From a checkpoint of a small transformer trained on Wikipedia.
Size: width 128, 2 heads of 64 (1 for keys and values), MLP 512 squared ReLU, vocabulary 2048.
Architecture: RMSNorm before each block, no biases in attention or MLP, embeddings untied during training, gated attention.
Each number is 128 + 24 x the weight over its row's rms, rounded and kept within 0 to 255. Layers, rows and columns count from 0. Numbers have three digits each. The size before them is the row's rms in percent of the matrix's.

# layer 9 attention value, 64x128, rms 0.15, rows 31-63, columns 0-127
101:130146131126071132096120111120159157133095108144109117146084185138131147116140119102224170118143135156150111127085130131138143114133129128116103113129123092131141124129096081114120112120128157137156117167162127084110117141136086128137119125125155204131116113161133108121125145184138141161140128164082122121114114116130109157101140145138157152131139139126130173143135149166110130099142
102:097090129177122144126100115160144128140155129116152146122174125130107139138111080138176170126158094122115159072144116114127147101132110150109132095137125115131151086197126091099135138123119134101145133138114125118154113140107160152109135135104104069084139128080176129140123116103118098151090127090126101152089122114171140130123085144149132104119116112108106093135132154128120166134124
094:125133163205108159125130102152174104174135138168153120183123140093089097139116118149132134104137109139103093129147171101171172106096118162146086123168131130109138116180140142129148100131133105121129138113155122085087138153166132129124112136090131110124097151123103138124131116101119117124115144139112129140134113106141099086114150134122118146131111100128138126136086092101097095106083
096:093141157132117090086119129174145176137118115100099085108114108133151147129175157138155108129133141155133155155108136135151138128095127115148134176111129113171123165124109148139148133172129112131122130180100142164152097150102136092161115122129045138117124147097120097139123112123067119139115150129142126147172132140132148114116156138118138156115148130086131155175151134133110083140135
096:073148154059134115075138118102081151143125143178110135063151115121122085142105134152099131089158122147135119140135151136064098117137113145114127127119107118185099160117164116125131114116151117119120125119140204133164125128145139173117099111129129114126159108129159155120079132110147120145103111140120114156102137131138125105145111147111158141125117140123172125107138130092131138135121
104:124121097111147189161119137155110128125096070102137117098108148149122138110104148114150184106153130125097111135144149117107109123099107133159111156191124116081136142181132113103120143094135106140165096151119111129105150143120097094124120093146107128128130148147130154078153074103134155142099115148083103166102136144139114124092114120160101109147121152140112135142148167137112133144096
095:099116129080124153113165097126153097132097082111116153163102075136121096114125142111115123152148151145169128158135111101145204138118156153152108119138134141172125106122090102130130126173149138179094140113141141143102155125134090133138169108142141149140130140142094128115090137148117111150122122135146099118107137116117156183152136078122138110127191161134115129140144110157124095131113
105:137115132135142109161095091097164135130191127115156123164087142168094145135090116129106080101104148158097151159120136159135162159106114131154137110104138154132128167145151149128096106129156123130092132121128097137131165111108143187090089131157140104133119137135182097104098133126137153098134111081151112109100126113158114129152100132117135121116167153127094097125085145127151117114122
105:088112158137111132151123104138148133143118090147110110099131117159164078127146148134108128137136121139093108093165143123133134123104117150135129151163092101148129177203102120140118122140092115166136121105146169126125157123145127159146140095066170113129142100111144140161132146124145151113154123104111154093137096134118170149121111159149138134144111123117117105103139082148167174079096
094:118122140114114145094166137134119102133128117128097116132096142117123148107090130123145096103128123141076119181080121153130157105143156133116158099169134097131133169127125174152139123086130144154130110128137092148127096118098150152121162087154113151123133116106125119136133149139108143113096132128145103139130156109116139078115161128151173116082062168192157175138134130124163102133148
103:075088087123111097146122112177182198137094144159159120127155156121139142109139115135140128116116100117127113148166121151145126134117115161112124112140137133140133152099100114115066109145153093181106171110109145147099133116126154119101132088139118142132137129175127118122137155165132119112155119137087138139167121094127094128129166155157141149160108120100161114147124128103164096148144
103:190088122109120096132153129139104123141100111096097111086132137101154130161133095128112135103140138080130145119116170112113123145185091128115156152146155082115116141141117126102129102122165154067110169158097117142154115128100134150152108171118106128094146116101119150123142144163129096119085144095127145134132123134125132139145091156147108108149115122104091122133105092143126100070163
110:124184118132090096147123156115131111109106123108117145121132074123114110137097138121108094145115139154143139169138137139142068146165141111052103141110103097107160100168092134130116105121151119102135127149107165129107093157104157115117110103134130127150096159163122112156126155163112075127076107129110134147134114168143141145124151113160096144127143140144103143130141133153112073153117
095:132074139187149136120116143134119113114116112114131151096140124176113105115147146166104115152162114166124158164150110078124105100130173133117138133146107140160087103134171154130136097135143140199131128112109161121107098091127077120097108107133159132102131126151156131136120107140110124126139152103144169109166133132098125166140094139113205116136138108137129105132132151151100127135140
105:162124062130129152147123143101109136121125133145119147130095099112132134152203133113121092124117121152101112146105128122146128127128133123138134103119145112170178192086123113145158118173150133138145145112106108102121135137122094134115110067133149144145164112131098104117076118119169143119146150151112108142135149126119138107111124113161159138077131143087185098084089114101127110129137
096:142145097172114108147116121145153142172119119102131112138118104124113067095139108121125166085153144097132158127129086151148123108104125108100125114109156083166135106118133165124093116123122142099052100148137164141107105158105135134159121126142150097119065117146126123107126064131143103084134126137094117080098110115108145158132156123166109127150123109151112116147122114111104115130111
090:146153162163114134126119124131140162064120149124131124160134096152155152092102165144120151091125128078139123188134157117106139131157131122137157148138142126143195104141125124144097110117124095155140120107156163071144127145089102138174130144123103093119147157172146163135119155128110150126158132141127147075118105128120154115099075106127147093152108135114144103148112105134137102134127
089:126097085120121088128117114175129134080115154115100132140095160122162133135130144100103152113160105132129126081130141115127134176134134094126184143105141143154094115132133136121173105068122100134144152129146116128065078136149159119103107132138174091122094150096125099114106140109138098115093110091143090180118123139146109122142112121164147131124129129143153129111157141131132168145161
094:128117110122134137127147111144084146151131164111151106125132115104171150161061133160107156105120107147127099120130137108067168103112101136120108120182089125150099136121101137097118112120125143109136152139157107110104144113121099096152141132155154160119106181154158105153183113129128182086107122087105129185114130106134123118163125123114105160096152150120130141093142131117107129129127
097:131087095120151166151141146130148118151079154097109134135153085125109117088098117142133120105136115137096142139144083096174114086140125125137115113144140111103099125152108173187134141147074147100154135118152113104164113164108133122140114156126151124110096120125141180123121143157152145144137110111091109128125125124175127085111142085087157125166139120157150159147132137153122138123078
097:112082109081137105138115156119185129148110156132160088148134092090141146143099114101126151119109135103111120125167119097146159125139151140129133136126098105127078102129130140153140161143118168126133159172139131125137144159174119133144122113140170140075139188109146103133146120104166141154120106154090084114157126114131131129157128119147156077109129127128138167097127190143123157126139
102:117119179097121119112169123164123122128125134134137177150126132096139158141109107121128107135092128177155101115113095120120098138155122166147119088124115133106105133158141136125132106111118113110161099166179129116167142127091143097148123134144116154144134127138129126103069122084125149111121154174150125114100083118113152104143103166144134172100130190127134125145127163148148197123153
101:120127142154151142129135096139127097130128118105138148102111136124138130111156101130086130103127119150104170121090096122118111128145121150150111139124103110133130180159178088123123147138110153115129149169086148111157148102129131090133146111161117176117175148072095096136151141127077153159138084129120081072139137138125111134144116136141131095124160148170107161082118158117133122132178
091:137148125151142136132133115111118148101067150158159168148110163151131153130167136128101110148122148129096118142100086149110160113156161194104120144101119121141180136146165086119158118146157168129132155137120112152147106147101145170123113126132116155109105106137175116164122138089148122112123174151135110119138155126091118115141128103103094102113098137119141172161108072144147125106147
101:144126107143132143100149142154121137154128097099170140144105143121202130072126106138136103153132138118158151159097102137130105104142086145118144188135142106118129104122180115122150154123130132131144128138107135083123115092154162149129204161122141096119147159111163181107114129135147154057114126112112135125138142169140157148127152118122137137162130135122104134099139108143129124151103
106:117091123153136131137086161109148131124108087127137110173144124147135109144162107148101136130133120136133131117141160148122119115120108126080092132093085137108089151134130116207079139113129100100128101133092153134106105111089156138145128149143166090130123157115140082136136125145128097161139087075147142127139108101133143083177098128124125107130149097165162129118140182113134115154127
100:087124101118079148138106141133096156098120160127126164107087128105120107090128153076101146161133127125169102118162169133130146112111117163191119103142108152121135145142130170145098145117157094128152172127128127097138125132124132098102157151149120164121128094138105155152116111145112146127101104150129129119165145118175115110123170127133092125103092154107124161136126126168116175082107
098:094126156113169107099100138121163135146136158138122117106127158135128111129141114127119127082155121122115111100107124138117158099151137164102115179098127130114129132095117126138110132145166177163121155127114118103146077163127163093121117124107108098102141112129086138152098111137135167193116076122140119106115096128118101108132154099183186113098140164146106162148120126124124138159169
102:115109143104096134158173172169120129090112137088092135126096191141142134147131145136113139116130103142094152117113119123128111148142120176135131172126156099184120137130081157080119139128135118087103155147134105100154108108166114134120135116172106121105093080107123123150116128147118115135120127096149125141163106158152123135128158126149136105091109108067127140127139159099103084154131
103:120146131085139101121120133167148140145175125122110109145127126134116155114180108111072118101106147146091121127141127137096163106113166159122084144155179135126120114111144133129129113110129101159155101116105162089167119086118120147114122126172093125155123137088184119118167117186102153120152131111094139101112132110142113122107121126103167110149135110105146120115107114125193147099152
090:187102181126108110133086133109111104116165129147137139152097099121098139101108119093115129117102131152111116128134110145134174148089119127097099151101107110157120127137103105113124185117138137161116139135145129131126061151143148114133118124153150126139159060129090138113116143110104152102096149096143131102172121121146127142110121158120139179155124157109131101191102119141119148126088
105:149119157141104137105155135072109105146151090105149103118131129139152157113157121147167153118157079099141122130136135114146127139120123131148120090144139115095158118106155103160162125147125152094170100102124113124133134122129161109081138133173084140095109162100155112109069093156146144117125147140110118087157151125137143130173111118140122136188092143128131123130077093100155100110143
107:078169149126125130141111126153159116146092147104128157179108095089137103088122146114116161131172122116126104121138122134156136174137170132072167083160117120129130161112139161152141154135145109123124148107148123136150112108100101143132141134140129120163155098108117170133146147108140132141125092142056172136114137147128147115145114120116156154175158118153135115153143095141097106085099
# layer 9 attention output (transposed), 128x128, rms 0.387, rows 31-63,95-127, columns 0-127
100:146099167149120122134129138139144147114112134116109128131108098113120116105191164156140111136077087092070135085127116081097087145145115135125097102119096116112086132142128139110145098180097133137095139124170103095126126074128110131117090136126135137113133102100132121126124127164113141099140155092099120074108108128143140112149135113137136140150120121144128135136110140156097112048143
120:080112144118111139108124156135089114114152123151119174145093134107145117086142160139170114131109025152110123087119110152150109119146126124113156108082106138167164166139088141126176108119149091137093139128106081138158091112106108135131121138116147129159132125127117135109116126123131100082155127133107093134134108149130097134089174134137094090124123130132122136141152144119121111145112
109:120080137194134083096154115111074107178110138143145130156141110084149098134137109156068142148145130200144111136132095135142129136147130168125147105105155130138112143160114154126124106198115138092152112136142165113121104140128135184135131117112129156140165130141129134116070117126122114105082133150142134133148104140120110133122139131121141164133109107147132124109163139098123153119137
109:104092114131156083127104158159126155147139130130135154135152166157146119135181093127106131137131128172084138135145118084123120097111138136123111127110134121104121149134138154166088120150096163120186105183136139131145148150146135123119122127068131098169127130133147146156131124133164108070123091101142147099131119147113100092120145137084142119140164128160139151143173168156162108138136
104:114165128148140131165142095151135134126092144162139107087103134139145167088092121160107129145141178133114141126136144147166139122062106164166137106117150124077143143147083129148111126139121082089135143137162142109149139105105137164144133164114154158098121139128120138141168130153142107112125185128136116070128182137178097148127135126124134128129108139119106122116102103124100151162109
108:134088117080114124174122132130120153134152125130075162126137185171141086136184146129131100114103099111125155117141150107102101088145115111105134138134154147098136143108135161100143144163146118102154104132134165132137094131158129138116133114124134113135197112060142119136116123064092128106122112102107139163125130147129128137123102077118085131097145111112132126145090139127148115128149
095:161137091123158151118122116088146124109120119120152133107154172170127179156139152116158150124092137090119119081081125170122154103103105129111134155132136113159115115131109056135123140137114135144141102126119165116140138116129102111164151136130093099129129114130134087151171127137059110152088108145126164096107133121086114110155093124133104100151113161159167149142153121116109118119152
114:122177121112120135117133118120140128132120081150106133099138145126130153091103101115082110117127185132117158143158094157161121151143116072123156163133134100136121135157128207119130167128151113126113174117129124094158141118108094130089123155138166139150125136092110125089145109102116104165108126131133124139095123127145162121101149136140133128102066105163156138107123094152117174098112
112:125111133108088170152169134139108117142124132188092178137135107081139109122114121141166142162112113139129141086155135163139098105126107154074125114120115103135117104098084110131171113138090138079130112073117135101144094135149123114079144130135126154136113127101085144111161143106110115124103107113116146184125122143134136115139120136131133133135112143118139106129119207114119105137170
109:115114143110108142167127122129100087154124125118117121137127103096108115137177134119103177112112113177152137130142121105087114127135128177132157191126091111160105106096099157099117159081145168122128101162161119106103144124147124142111141133133074116119106111157153089118138108139111156141107108137172117108135081103095147123158117109080166162104155106150103122138150136157126142137123
106:134111145147140141157078123148118152077100126120186103107132136131166122109098135158113140095125152082132151130123122141133131150059150154137142081129109130142088135202119111162174151150175147081141177093128152140143098099143112133143152152115095137105114113098128115111101109152146119117116124118160097157144128144123159145160155154125138125128140142134156114131134099134142095140119
115:134087146120133135127101097132129117140121135139112139130128115140120090167142156081177141112165125132110100101118156132178090135120173078130128135133154121097113123121095166145157142124106126152167101141045124142119118171142163159173124138192151124132132118124083141159148153104132146168146135115117120100145116166103128125154114149124131139124124141141087150153148116128117082096135
121:168139160145134131098122134122135150108124103156143120134127168098072114107105156107104135104114160113116114130122147158124089111086145153149147126135176115103119130165124116143105113186131127111161115123053100088095154165104110108176099119131125149111159073146127147071125101102142145125154160169106127145107132111119114147141113095123145121154143166124109132129120101139154150135147
099:122105153181078081172132123129141171116123149122163170085135130119132131121101113183149144125121114088075108096124100123114137143091148153142123131136152117144139129089123153108100106132138121156129134106118124131151108134162142117116128149155127141094133119110169150160110148158144094112131120097113111147181153153103130090151127130092138172086154141096137112154087135121099101142173
111:141134127112146159131166201155119145136100157117155116118155139142118121154126108154079120113178129152139104133141102148137121121134131152114108127170114100127123137121117146132084122130160172106130123147174137123177167124099134129109128175139161125108160147165112106108156126111103127171074133131142131121159134164171112195135116117154128116114116128142149086104108140192129132114126
108:120116128127165147119109128186150123123102131097105124141127152112116153075119153108142140157162087134137155115168148131153144123094135093134102128163145122155075137178111082139154122144119181144141100141115133149159145085128115162136103161153160137167152111125120124151091163104153166111146133141115111121181112116129114146121140156111185134139150159145133128146121163114085146112150
103:131130139133129140158144134155125078100092115120128112120172127139118152151156121159160120179126140063166148133104123154125115144130121140109185115118145139104154134178133139147099152124187142146126151164136102133128135164128095151083122109121118092075124117143174163069131149129130126124132149126137128120152176113151105134152134136118104172132153148123123093112122136155169132094166
105:067182109094087143149130077112165091096155126154125104200146118156118164100152147129113099097122083121074131097104135136139140157100090131112102136108138112133142132109103150163122118132167133171146123109134151106110146087120129120138120120137134127153121108100121121140123105128113124149138116116122138144139146194145127111126137119096143159130158095138110136088170143157116155108112
109:115139135100110072126133101114141130101143108135118152111128140126125127112137114148095122109137139103153167170112081130153122143138113136128110123108113127092124150145119151119165189169121135152136125120169143112133096149102150136096116189130168141139123145131172126118139131107107099164099097080135189101130157121119092106117131154074135112152125104102099110124171131098116146068103
109:092152102135147120165135127116122171115119174109138109115142101124110102145114120116190165136135134138112160112130098172093111092100103143184139139130106125194158134197105132118155137110117157119083131122133131168103146098121129114121114153098111110155151138156148130153131119167135087101157118132104093141117114138108140164129128103094133145092135150148109105166157141109161119148143
104:152149090075124105139137125106183155111124102134158091139113111095118122174121130142142149088126089117154134134141102098108132162113114152112104097114105173142112119133103138098097136133110138090129116134131112122112095120156101147105108161076116128139172174107130111104100137168104118134089097159132159102085075119111106107138137127126168115133162135127138131144158101147148109110179
103:096187139142131104121146109106123107121135139125125126137108139100156134143112091118129114152117120150219165104074106146114108133157103111122161154129105132131117160132078132112097127160131126099112136126162082096094149159149164119128108173108130113122084114176147129101137142104160142113138125143127070102147101114156137096163109124123118109161163162107131106127104149120134144122130
112:207132097139153087136162110075144095106158094096158139117164197093164130145152103107133128139130102115152158115120139135112102134161119147096133116119111142153095112128096153086107163088118099105117152148129126136157109148139143076095151159101108175124113161120105133115138116145112120116122126084096142109122119133109131132120120115138105101152154133123110132168115127095108116113137
111:158164096100089102137126166152139151118090162154140154102140115112132086140089157145136142163143114147140127132129124077102119121109089149120139160151122099107122113137105119123118093096187157142147124130152078176170110118121148133138148129119147160169110185125176097120150148132119086142137141107121127144149136096142136118119108102145107143150102135134158145089101103148106095120090
111:144120124090122122086109152100160151109154109109127158118128134137150132130193111129157141105095137121146118077096132122111121118151150158111119171135108141134103129157141154073143145118118133117107155104135095116162116106124150117078141129079118129110118126124121116149152160127131203115171172124105128109134114152154160113105109144124111126169132181167108088083132091099119116137125
105:170119124145100152117125114134149126131106112162153128142099124126078120110164093097144106090176121099160137134191100116146166162121116119165167163159077141155145141128099102128116112185142144103097152111114145101130140107149146134142121125084141139148126106127120147088089107130155131133131151146155126173172121092098102129119115144180095126126140144135144107138128163118156148145139
101:099113101131113109121142142071189133114107126140096144126093148112092152125110102125122106111152100129136150116171130087152124162104129163176127104086139179149101109101127127139113140106159082118122131101136164142123090094095102112153136152116129136110145106088104143110116100163100130088133143119157134153084114107121120154061129149156117141151101128146143117128156129103143159133147
106:130148126104107149146138103166112094111133143100157091104096113166116079127109090094115154119134120137109112143120123118132113175106126156144152101106119149128115138127128142098088118132107111171128131129104112119142122118162100124111123143114118112151149135116116132146142054172120096126108087133160079117106102116089134124105151158183105123155136162104101171111146085166103108080154
119:109137128123115130146104132131110150101105124111145146149153124150141105132160127086137170130144119126109162099099164161161126149087109113158092145101134138139102101140122145182117132100147073101187087125128138106142075133171141141128088124099117076122138097106112115137112126095171076127147113143095094131135135143148140116105132148130166101128160102093104139181112138150107134117121
110:126157148118099138116117120165146106194127086111174144124150109115095150131147093144079099131107104106132165158159116105137060130123165122142111139146176130131075105180163106107146136100164131116114127140162133127165145101119087148131152144125102130131116146102155134126128112128119139112133100097127147148113155152139121125161131121144169137135128082132120085140112124095182108108121
096:124109132148119101109115125143139118130125079150163104134120097154126121145086164065108167143126149141093153135140140091162079144112127137142116148117108079122105103142106119133097149111157142128106123100122131098125122077129128102142090137131089133122131098076076097148130097115118152113107147100130066126131170158120110114083121111090093107101108146096131156127110160154126142143136
125:148109129158165143135148139128126106151099132127152161120108100113155085126132113115198129143135085128142105106125139150102142136163150145154151124134143107128108097136146153107113177108121129078151139186137124141113155135130130148152174115114141149095144110148140117139134179119136181108126128159159114087168135155109155189176092075153128147115124149123126110124171118143148120118128
106:139110155128138141144105121145142147110151128121114084124143114144114121149123110107155130127132106152144153085146080101142129142108139151173131096131149159125159138150120142152209136150151161154125161109162176166132150111140128109126157135111126115079100113173146131174138120129133148125143135089145111169105135145142107112144117089096119113132102121169055142109179099125116159138147
095:109119128157093128142130115150161107104131150161097124121115125115125131144096153126134118157086133126140125134097144128106110129073155148114129089157153166158149101142168114106093133116109117106115126139094157110146143107104071079129152076142122154077109148170154131145111071143058117126119105145151147134095160124117134134161122106145165141107147130124135157089132128129114147168155
081:140133103160156122134152083121104141134129105118172156089188096112100116128177080112112136136143150122127123130134051146129117106150104125130150164101140117106153135133139132106140147133144073120176121142115143092106126121122138152106097140146113100155139089147120108132161083152112142118118150106149127109148102154090110121133078160128111160131147151107115150124109098122134165106184
085:165087112142118106177164111177180157141132131089114077118148103111118108140164140118137103105118039127116115118152149147144098152136110127097135138117148141117137109137109139102113121128153108123096132139115102111135164148101131137140137146064102112082138129116166088131161134089126121104155133108097141124109129114171097096104103119125107102161150161097119108150121141153130134130128
092:150125149124102152101098129105102150123136150155083124168138092170110147157133138125145131126135105100145165157079127116173153114106122129157136139134141175134071140142166129126154114123109127139128132107103155131086085124141092104115134129174103128105160134138098118172117091125100111176109127140167144192146130136159133155116146113132123110120126116123123126135110061081156101132128
091:112151148109118142072160190095111128087098115168164129107169156110152117139151109121139164108151136131161108173119113140084104117134121126108130140131074103177103140111126131126148131142121131117112126101131158085118083092137149111062118165132095109159115110109126102089123162152126119151135098110119110169104092123144124105148143151133096110102145126133145102103149116112148128123145
094:125126116145133144140175109130127076177168104137122138136148110098134173137132115131090132144109127115114127171173082143102129164131118149100155120130118125153174131140105122081116143091137074152093157117164134173136124122076131142158116117122109120147091171155120118118109127142089110123133128154135107124106128132138090095123105115143120111085115125156131115100162165159116180118172
088:135095157118113133110136151184171154129155119144113114176154115116131076134115141130127147152130145112100145130130136119134145156121131143097071068132124151121129156124128150140144105142111096162117110120088127069162147129061142131128122138143122160113102138160122145158111158110138155119177126141113135132094148119171156082127141123127143177182129156109118093156138130099107120160118
087:142121137095141119115097069149138139149136137103168120156122099163105115103102127147090113085143131109141123108120114146137087148172148139116085099088169136072115158155144095106162090109129110152138128116137121114140165139105160147108115138137085110178094092128151127132136086127169187140146125128134096127153129112134114124120142152131142167110146123106106104168106150090146107111121
093:136104139151111131138110098114143109124132181140155113111138096139123078163121115079108138136139139132170121123100171161126146137107138135151096165150115127144112173140084120085149135161124145102127105109109147129148084125141153103132100161127090149107141108149153097127167166136103113085139139093124149099147131127129115122105151150141105110161146105118113059115080081125143141084123
083:166161130122133121098137155111106151071154132145133116175143155129139132132146147135137130082114136105091148162132093123139080154131119132161105090124138139127121148153111146152125122144116098144078161147130141103128118122111113139145165137119090165153125156093117105116086129135120084186120104103094150194131171120097129176126173126168107130153106137148158138125157154124116115115139
104:095114113155106137137091092163114125150138187144080141137126099145130124137170129115126137129145102150142129129132162103144132163131101123174110131134160181144151093112133143100123064050121117129130084132150121117126081158125125101098128100119128105155124164145129120108129177150065119127168117133103100118134118116146104132079146126153160119122115120132137150133101149113148105113118
096:150176080077111103125109146090094128097128077111151127079119161160159151093166106108093083140096154110098158180108121114136151146107093148129151141120123141135137123140143177117135123103114116136110166137152134131144118102146111123078102137110098140167164091096136143123093122164124107088129101109151134125119143145093149144116168122126142102130125126114128155113116097120128113126098
103:092104103157152149116111090110094082132127110143079112120144143163139129204156127128154113129097173128147156140119101132128128155127114140151111108094090164088139151119151128153149142098112138158075146143106145149119142116140163119161143121131155127142172173144095113186096158108109108133082125142148162142145122126115121164140131127098158113147132120130119128131117144122090104170138
086:091079151101164171120169162120109135144130111143132137147133107142124090128130167121133151149143170166124134133181137133132125114147151112127093106090119123078128139144142081172147129095135142108155134132144106115098117127099133135134128136128143161128077130135132116123143116097176124113152157134083116091164106079143133176171123113177084129141166126090125105143116129131111098101116
088:162157102108094152147122165161116124106124156152125155159121127102138116138106149159173139141151131161100137116112131133136190094107109186149145085148133097135140088132155114147135105060118146117134106138146133135145130127164103123101148103137123170128094118160166158132101113103160094099153145112113125169137137129138123135136176097138141144139115118136157174146147121094079122140100
086:117148090128148101123131143089094135139089127072155109138149091149128120179143136127119133094126153102126138121090150132100094120127163168142127099082136166146141125147155142095127126109109093138120157137132114115085090165084148117133143084090131106096152124159148103123148108127122161136162165127129135095115117139137163125155114150087102131138168162149096087114158144125138109174118
080:110136185150135109119115110097126137148124149084163147112116104161139111086134098155123146116083125128094124119119132126140128159125155121136084137148129106143105131114107173124137072181077094120159111128126139126128131110123148117182079171133126121116127157159144145160120106093106119125135131102146161078134090101102143113116080103105153102138144164103098091124142116108134114139093
076:141087116141156175151125137156096122096081101096150132109089147123151095143130180141148140133146123138115125153130122134115154117140124136112156154125130110120113124120090127118152105087133157113137127182103106120101120106138155105138108092101173110158146128141093117106106129119133085160131111189133084147141103136085118168121137166128127105053160122145146160144129146113094120165128
085:090131109158116091158137141137138138138145094122125109139110154112099147137106132158119148122138113148140112188136117114124140139125119109107165126139083149104175117060138168108126158099181106130103122121116156109085120137139118128156145087142111120109125181108077101071073164138106093137152158151085136136109099142139140146159126129169126155139121114142104149114135114142137146148146
085:155153123148149106147142118096173106145144094101157098154160147109129126138115133135081099120123121112145118136115112129137138163129120153080096118136148143111163113137115174160066142106153131125143111151133153149121094116123167091157141153076105183099137124143133100142109114082130177090098115156126149120134109138074095120154109161152105124174141086110122126114154145125115127135114
082:099117104150141139162094160125113181107136103123156116136141154109169118097098109110105134145116166144142150140106104150131123126131094152088182128154131104134143137123110162165120186088190135167162097142095125121124107142132182078097121140097150077139121091154140135116121117095157155122119140169132079125122147161125133109159112141127146130127116123152122127099136126148131158128115
099:141098138137106154129156116205128120161110100160118115086127125129124123130107121128108161127137129140101158142167087101110127135116122095120115098143120116134131103152138096133112137176116139107127155112162171077151139061135082100140138137146151136148127125111126113119122058152111126144078100118139133138097130139137109099139143115115171127091087111201125139146142115131101121130142
093:115148140088133178129106112127084162113142147155113162138116131134076140096125155103145108151133117113086143118170076126081151075133130129137145155142135144092140136114143103140159174159150155133123169137099131148096124092157130135102156099181102144144118095124191138134155109136124198117140120131135111168140120124124130123133173110137136134124123137147114160111128130119123141155093
075:126105116155182119136135159131121108153126148102110129142111155120119141105142127130130155145088134112107151144131096144104124119126150145125148074127095126128117126149169141090187093182079149100079147141126144069118144115123074124062101141123094163140150144116110170133121099121136134175119108113084132162131129160112144158116144100129172135109146146113145149144121136127119109140151
084:156129074158193134157110154093133110136130129109151153109139141136091124090186130133163096124153107152110137129129112156104137136136142081121130180142108113131100170142103103107123131066125125097153144131110143151125115145149164123134132099117107129111156153095111130142125125118137099143080129120129139125164085117100162123153128107114121167133167068085134151156139130149108106136096
107:091107152124149124125095093086120136109155124186126116146142129144110097121105148135077090149106139107118136142154162127129105075101150116142108121065179135133112149120139156157186162079160150128096110116128138155089096156143156124135124148117138106146106121120121131150108166109134160118145146141122106128159116143114115112162130120090119159079153124120111153108110122112168161111154
086:168152116111108149174131122177124114149153128096116106138104154117136124120141139084134167133086151100132138126109124111127133176094128144110129107157120121122129157098113143101106094185140120119139109122159163132133135073159109137163146165132114173092155154165125141169104145140147091108130179115124129122113118099129139104084148086173119105109125079122154118109100129164120126133162
088:104154083109121128104128162118137170118132133130112150179129150098127144162151130157194104127137101072109162106166131148104132107125106126127136138123122113100133152142142129150174103180128136075095155129193097122154070170126137130109134099104084131124131151161097164161134134156145129134127113128123144127125126138150091114157130130141144142104146142134107169122139125102137138173131
095:190107139094097115142128174134114104136119113130067112167149142121133162118145107163125101103150149150092120162129137127156132154129124164150138130132119164104128179082126167102129130141100141160106146153103110132122124099093118145097125104148087173135144168131106125129125137130128129129129100087127159198145137119127129141145171143160152129109126094103132171126142136095120110163091
092:133095122097166154136095135179134138108118153116126134103111109150137109115145110141133129153126150094126090131134159164107117102114110122159113104164139124100121150094106123164106152157129129130133151132142131091122103125149170118130153143171060105116077100119141122138153106161119144112154107135135082094131151072095114084106163128136101101143131144132102153173103098131137148072107
083:132099150132134138126129164142135161099158122110117138120092144107113130135135105152113107118095135131157160083079142111152165155116159105100112122080124107133062148168095066119136130164101148116141116144155115130182124143124110159128112136142140098103138108148125127109171084092121095129133192114123131133121111140135142103123117140135176134177161117166129111167118108163126134143131
079:194122128127111120127140105159110133118086088087146112132086124107144158093114147174113115121165131100114129109118103164144109114135127083076146108112137114130129134117137145099159114091111094139149139112128107143114134128103086117155125118156126086104098127167095143123167109168127128114143179156127068150100133106081149141140125159143118139109127141141129130120143103123150113096191
097:097119132166128164103104164146181131103106174136161099128105131129114112158121119078118150143104126085113140123142132132106124138139142179120144119122076123127113162108156125123116106165142154133110072127102129138137140089090140145144069168069084124143142117142141105131152186092113116149148124090134141141094138121104149121145114118119146123166108132158134101127138174129134098119129
# layer 9 MLP up, 512x128, rms 0.213, rows 0-4, columns 0-127
109:124128117129143112078162106126139174095090133160117150094144113110168172123102115114160136102084193120129064123130141146143087124131126130121114164128134132135158118141139121094126054116148118154107128142148128154151087137126133120108107122134104104147096172159130097108124143142140105156083104131138136145148071148155126115174129121105110145093135112105145134104151137152118135155147
106:152112114141137187102091113116118153134152163146125120099112128105119096110093147124163110123183138169152099137098107141155126109091128148138103138131160112114103131146099121231146120093167115076110130111133126154119099124121154137126102123140116112129125191120052146131125132131145124108119122126142102138125134141140129138096134132143137154178102143138108142136130127156088110139129
099:161098146130124116136141177182066120168119121131122094148152135148109107175106119077082092116169093118188110134128143155137149100118122165123101151153140125140140091108145114134135147089118087144122143101146137149110118129142138106128158102113143127140136162123146113099157109101124129142102148147146116144109131142126086111128164115162150173119089118171130119106096155107145117091151
108:125085145135114104081167153150141087149123178173147128141115106143171071120139128085150149125140142125109137132123118119113118105133177107120098168145112090124114146103103092145084117147157118121103145108133150100171125095138126117117112139123136129124114144104081119134153100123156117172148126109130083111142136164191150081122122097148101130144111113147129114153110120127107081137164
108:114133105139121143124109120158110157147125119127095121120098133089179100128099107099165108193121118175139115143150157146143118084099158082117105121139133169134163137142129087141084147105126107092120148126110170090135117160088111150154099083107116134128153151157132104090140106132154120161096121106118098133102141122123171121123123175135135132140123146085119149119163173133100117135137
# layer 9 MLP down (transposed), 512x128, rms 0.0373, rows 0-4, columns 0-127
099:103143107128108141071145077128099113137126110137095118129157115094105123156142119134190152116132148072113069158129122171120055126085090101126133125137118155157100125119110111117130141146143109114152108112146152103086103148137093096139185143109176126134139122152162125114137114140129159169116142146148118124109143113149121086095148138122146130108092167127102126153133136133127133134107
106:105116108135175139126124095128109138143102115160123113146134114142159176141108129167157096174149108127146068129121123143128116106129130128098134113116111147133118108160136121149134135133146085128133123101143157109140091150103169125106142096093106096132145168142115139118121139133112185119158140151157181116096138100103117088052113150131161154115162147079153132155146086106131104137104
103:118153107150090116141126121157142123119098076108131146099182136148118124154145167137118143173162088092147147121080106123171099138125127130118139131149177116109125153140117137120122099096131132127150125110103161141142074168118150130132125132125093104125125108124116105110146147128112146122120088152130165119165144103149112115146109091117117150146063150147150161118122146097053163131160
094:128138052152138084120063156141178155128150133097135124151117095120141143130101135102122125119120163128123133145150127200089112150144131107104132105123123120116121110061147132163145138114099104136129134154127090126116102098050137130124144096099155135138159131114129134116125106133102136086124152187120138129120130160102150155133151150144161146121163136133114116114129153154121153128136
109:126120157119157128128132119140113136114130162163079156100113139118135099157133113122140153116104129155089067111157072145069147092097142111174111141165129123148138100071141138136141146110190102135109154106148159119146157157114120107129143146151123114155096126160122120136132131117108101151079113101166113152111167121122143130134128114136147132108133133158162144150119111115106128160064